Part of a small language model's weights: width 224.
Each number is 500 + 25 x the weight over its row's rms, rounded and kept within 0 to 999. Layers, rows and columns count from 0. Numbers have three digits each. The size before them is the row's rms in percent of the matrix's.

# layer 4 attention query, 224x224, rms 0.048, rows 125-223, columns 168-223
098:479554497507514480497531503485496471493509499531520523520489541420504459492510488430469497489478535490463473483502457500480497529501465472501513492487502527499523540538
102:537514501454508504499481496488510496448470493463475478492482492497481502575499500543519492450486501548529534520463497513514467499516485527501511492496485474465496490514
100:501463510513481465479462511508473514548512534526520507478486535532489503475517518506462544488523491511526474465549521516528496495468517457539502484481488538493506498507
156:510474546478484552530461560465524494517541520459551462535490514516456503516506464517490474536493509534501509496479518537459531504492459550479463502526500519474489475498
073:514498520520436555491473519486475478522505466530528505518513520523540524505513490478495458538517543458493479519506516470458525489497474513481462503529521501510487503504
122:571519523465501516527446524498487493507505525476514434500497494543473477546500483557447454503487457516518503484492519504516527521507451499527470501507492506470461488499
074:524476523462514531472482477501513489533501488477508522511508571495499551536512441508495495535501473516455498547505519535494541495493467519485460517527514491504470508498
094:536474546505450547512509484442537503511560472487510475491514500512493500486507468479498468506458528531511553481524503498479525466502513531528489503526506471501507479466
105:524564500467487525526503500521523519520498490456492503514506503503501494534486449538487491457502485493513543448476511528501489485467469483541512502512492518479487501538
096:540472505508482534511509443472510493497508486471470544517508480505539540485533477517493490516499459509482490499535515524427486494506520461506483511515510529536515470473
100:444489476534502494510507525522540488524464502517478502484522516515466514471488511491527495508542513477511494525473481462467506517501475507453482462500541532487477512532
078:528477514517483536480494509498485493502511475499514530506491507514532494525506504483513487513512518525494513545527517489502507528524526494433467439473494502471462486497
120:492494489537516497467531453488479504501477495509478535484484515458531523463492530451508497485505527467491485530538472488522466504522523496505529492503520502539527555496
074:524522539510460528492476511512513506535512477498543492493491531470535485509484456496486492516518467533499514516522501499466518510537440522451502534518512509506490493524
168:490494485529470479482509465503469514501473486533462522501484530485533506461524497487518524488513543461497523519526477457521474489496499504502537498466510516536550540478
103:472509517481450519511514503522498533493469521556463488527503512507527484479489506526503484504488523518470524479479463486525485494481532459497514474471538538531500505510
099:459507482501462504509466458486472468496482455486506497493522485542483519495494494531534472469529490472477475564557515476544464485518486502502481557509493513517495525515
103:527452475524513491488503529493512513462510502510530491477518506525507559403525514486472464524514473441503457520524511464550509501529504525483503518505505460457492556498
124:482553512514493474507560510539506487490449506468487483526498503490523550542465500523537516518464484508454502521466503484525473471502485510473530523507471477496488494520
089:527482483497459489445474480515504481520444500534500495508488532555469505505486488549553508482463497533504508517487517497538513481460505526526542484452501472489483518498
095:543540463462514441460513518471470486524482494472488492475497536495518528485534469510482536482530461502531504491508470534486465549500532513525519493498488521503519515526
098:456501530530523490487477483505490513532510509491483488513518497523476509462462537518488480484504465512443459550526514466512479519497508514493466525493539488488460491541
102:488516525497525488517531489524515475493526491476532530525521453500470494490480528514544511490511467493472487479487530515475468502480456490518518537512463479477491498493
096:552482505499484513511492476520510483512495507490512509500482535536509502508483496461528530509528554466505486539524491517530520484491549496470474491467487476489516517516
107:489535530490544491481505473473479501487473488533521471518534467525479565495495538512514524521461520476501466510490549454545512495483506525561519504527519434553503523495
099:505530523498486491518511485482497486489472470506508477500531510458494500474509461511494526468563514509522484492507471489509480472478524433561548465497503525469530498521
106:539440481480494489483465509466524488518476482494504510534491541420519514469515496494468518497490543508522465508495478504490522536506483501458489446467541532478539496519
105:497504511488512496490501502462533465516501494517512520505491480536522476541523514496503488514452522525494480459511457481536540515472509486471530464488510478498487532493
099:456489481461486481503508522493484497462471476441519481480488424539487444502501525474470465519478509483480502533498547513506495437501528424491458489498494455497494504472
095:466502504492532504493513480559451475527471483495489466487507498514520548488476492510546547444496489528490496473499506493525538551525556497437465504501504486488467522546
091:479455488481474521538517517482476527492513466486523517534508519456505496477516503444502541517533540498516492515535503528494501477483511454438496444471513504480478491503
083:518502530497463521553508509467514509506539483470498532471495515472522484478447509503536510524475503501493495519533521505520544500522500455470515530497470494464487512526
088:508514472499477468514488516501491492505512492492509469503543517471469482464523524557500485522537500488534481469537516491464459502445517496498507459494532492488524453536
099:485497505485481531476488512490493476523512466506495525472465470499471455520483482505529538518507491536513548497469491516505523514547481503471499497512461523509505473508
104:550485486509521495496503511533527539543491467475511496477497527513497512455472503447498504496553502487546450513519492493486541468481495408521486487476499524475506478560
102:505477505449471545550459518464503509508530538490515508503460521546469528539517477501469473520482487496507497516452496531517529498492502522468488469556495498516508504526
099:484485510501453543524525502494459523503504507494487536548454518492505512490508487491477487514472453499474496534494484497465503529476517501472522482506507529531517482496
132:497477557472522531527472504531515477516526504504519495489517470526490452504487476545456514499495488512496529511459508482512538536519440496471470512528489524507502471471
080:489512489460474523479526520474478480507525505501515547509494546575459508527481465496508456492511488487472488497469516515509494500470492504513473471541520523447521529505
088:470480559463495526518532512475480494471457497456485501467482505515491467533517475522521469498497487533505538463505489498501503479479509541514486522504498509502508476512
093:495516517472448479530486518521526471479480499473465503455495513502483536539497524502532547497486482518471512471487537519483481476510521479465479449503510528478513509518
098:485433521534462498485489499490470563481499521538531560537502514497525455472524528479420490525506469511480474531540495495493458497514499502520520513477514538504497532512
102:543504496519532475510537501486535496496501480513523442510507468510467472490480491493503549496527517488521533470455485480524494520473513493469495535508542496472490464459
078:497467474527520497473496473480491483487491499523488525525472503528518498403519476484515517496529459503502473494505467521456472516497527481430553503518517462511546498502
132:478508474525469470464505483506495514493454482507484543506493546498531513463516534471500525495501521483479500487535494489523479498515563496532518487467501511524522561491
092:478512513499419544522529507505465549488459498473514524477469531537507506526530474485519492504487494472495520517473504501497547497468510509468512483503529512487503529504
155:491491460543459489475540476501482531481461487491470526505491534483539502468514502479537501496498502463492514508524488492492460493491543497500510500454535506533521512494
092:510511482494497465496516475508506497510473516455472529471491483471534487462480516467517530526498558504453514533479496498481503489461515490465494500511532507541481524502
094:492518495470538536504482497492525544501508487527497511444531505517522511520491532516475487511523497516481489529518491503454489495498486439496493498472496453468473497510
092:514495452523471509534502485508465534524447470515502469496511506545498503460507484529521471487474479498495515540482509454548511486465538512469510514506534496503503500474
097:528541452525511505479539486463529485505498511446492495503481535473547511505498477527495528468457497495500526514486529503501485537474475509539485501502515497499489455493
085:517518524504449458520493489528537509520509510503496473512473510460499451428507580517554492518478492483509469501429508527509504498457476488479512503488490480490459524488
093:511543523518502473483545499495523456506492494502495499481506506502470494480514508494442508461485507482511486486460494524488508500512475490529487542548458516533515493490
092:500503502483526479472499517466484538525520467497497513563476497544510524495460453530504511500490494487477508513458521480569493521494476466461475500508535432477508473510
104:481481534470441529500519481489444512508503513466456531488481547551494534536450537547517495507519479486465481515490498518496482479504493565508512437507486489484506518521
099:521472531479492523530462486518467455514474480496489556488522493437501497521504492486512537479469508490513493515533514515507471491508534540534512466486488477486475511547
092:483530503460516516457483513484468512534505503463508505496495519495479480508479545526531515508527522485504482474567486508519500489506508529490513457503467462534540546516
099:510522509521499502470493520476466490498493472544450499458486451502486465498508504473464468486507497491523496479502530456511501503496510461511514482513493538448476546481
095:545460459567497490485475554461490487547496489482507505500469502545499508463480513468536485514518522469453501492491459494520495479478489486478513467488452450439515445537
112:520498501501523539494533490504491507517514524505520507504477482478512452504570443525548469523473535527523517522447534507458542518462492501525534502517526534493485532471
091:551514507507515473479480494517466482502502489479471513439516461481541505487478558489472543476518489503513581492493490492494515497491524513456496491489533529519485544471
087:450506456486555442473475500455499480481507496506522466494513461464522534519498528484484538513458564517525462507523487506566511493522525482517512509550508487496482543493
088:488445485518501536515525493501472473486486500521521569539491494528511474487508444483477490492537473483492522533488506501512478522461534466498500485473533507537478510462
107:462444493468462523476479475474476543488471497474447517485471539526549519493505471464506502471506455484492505543537500508519479519530553509468494468479521511514512504516
089:486543495501528519510497534474511504475517498449517449450511494531493505491525487468524509530496540493534498507472534495499499485479527463504492493514505518512522480456
091:486462515475471490503516474491523478485518503488485477439450472483487465533535512489545490508453523542548484449506503534481485554490524548516514508514466489494509503525
099:549488523525481475476507504505473512508513508540504541493512494506507557456493474489475527464540446492476511537518496487483473473462496478514491510503521545496502502491
091:503498482494458564475533490486472485489500499479492488513521516495472489478468464544519513506475475466491524504499486500484502507495497488490485505479524490495544475500
099:507435447497457542512518467493485536476474487490472485524503498480502489470496471526514496535505449472490498512515482473472526547512497466482471525517508488498530487527
124:491519520495514501509512515523516497529522496464501501518500477500463489523481515532495482487481499529462499491451508459511503464492468532493508507457526507546480487511
082:479510484480462508468513501470445469489514456499487510477503460511482454586487467487507524488521511520498511480435502494502506560501516488511447530488506524516546469482
098:474463519513501527511521469462454498500519446511498477501502541530455497524532465471513519469473496514472523447488472489535537478505516531527518464531528485527544512507
092:458470528493462521532511496473500524515475478511467489529492540554482546491514481460546533499514446509472502523464498530535530520475502505454475496518473530501500487451
102:496486456463495469451488481503496489508499539494520521486501503488515433464505541524501506529532467510562496503530500530485478519505476503517525502511505493470506484490
098:516514458493508521481508513475525508500476474473485484475460485490499494575492463457534464499503481528492514509491524483491485430470488508536502478480528510529494469504
072:512485479516546503452519495537440504469534483520537510501543477520502443475516525474500528471534513483515511501520469486481501563515488541527499547532531508504511519532
101:528509429512547461482499488494474493449502503500481563471517468524540506524521505493496532500527531488546516476531503529473464569524501507526469507502521465482510513510
090:484472484517440540476549478461482530485470489486484474480479523494514487515502462510507484478487526502460536518495445476521524516508506487500463495502491526536524523510
133:491469493511486505459517451526479505481486464518477508515461504498519524496534506454520546489514522486462504561525470471515506529491521493499528481490514531530544522481
111:446479525478501511484525462522534543513485508512501486503477524531491507515546498495510531515475496526492510514459501468515505445485523530447526447474535539552503512500
115:523495494495536506512459495505487459491504486481466503434492482465541453508437500525495477494453503484488545473549463487526527513522487492452468489502496448474488481474
108:535475503524510467509515523501508496477518509507510538503494498487485522511484465537465559508536502473534480466494505466484493583520461523527474527477549507483500502510
095:488527497517521538486524534488499469533478468513498510496497439481484516522506524511512493535483521489445512486497440486489509444486500484512516500485478502555507486493
094:476476529511446530480556490497508553518514482513502471504489542517496490534530504510532471460451491515457501523471512481508525497464546492498527457506477540516527520501
104:529513503506509500496501493493484507477466504484500533525488519497526544483514537497507521479526536481519484475482533507470478538496513466536492494481512460455493495469
099:478464521494558537492521490519500472467509490469521502487478506476509534584494485483487495474525537482472512500515511479482495474515518513526523477470529511516491497493
091:485486491484443513444493493448498488488462478521497518501494503514491504519496494512492557505502515453485472511510512495558533510522539488537488463514452495469558514519
100:505533480526482484505428497540523457495465495489505483501492516521485532446527519490466522481458528495535500508522522473538519501452513477471491484488512516447461516499
096:514504559525511539511527507506486511498497500518490483516499496525467459493450492509501525496472505465516504457569483472488542514530502515506506476524485462532539488481
106:521505473509470492470489503517491507440473506469511543465521486519543498499469462527464491477543523508514507478451519472537464565499491514529497522484498515500495482519
102:526510455484530494479453497512535501475496498526526497451486501501509481516523513512489478508512512501538525480483533512473455482517464493535466497481481524464512497505
106:472495527529457493503544500493520522558490487502515498499446533535482474539506498444494521494472503517485508481505492508486514449439494481495505489472498546488482503505
122:527584454541522459526471486514494460497489492471509538508542511498513530487491510498462490454501524479480502484514458514519508478542501464527510535497475482474469507518
111:477530487505545461488465541532500511466492496510535486520530470459494523474510521502505494512523528490543466519545506507516478505539507505519512512474457472513470506487
090:525480447462508484442459490514505504522501498469491538505506509515518499494508467485482481503509484530527542505516492466491487560486440498515470524512510448463475462471
094:465467504486502478482491473503485477462500514491491520459531479513500463506493468547528494521512498516510518458494506548507482511507465541499541507505497492503567486554
100:502551493504511479529488522521471473507478483498501501529496482472533473466470496466507515493493517460478532476547475486508501543528515473470474501494496492470503490466
102:503519484490469515513528468459496487544493490524510491469481496511527474503559512483512509465482546508494524489491511501501502501474507525482511449484488519471513481472
101:531502456514498478513503500549506507471510534501495504488545476517552491495479495536489482496526453522540481509492507543484495501488487525509475521513487477497495456525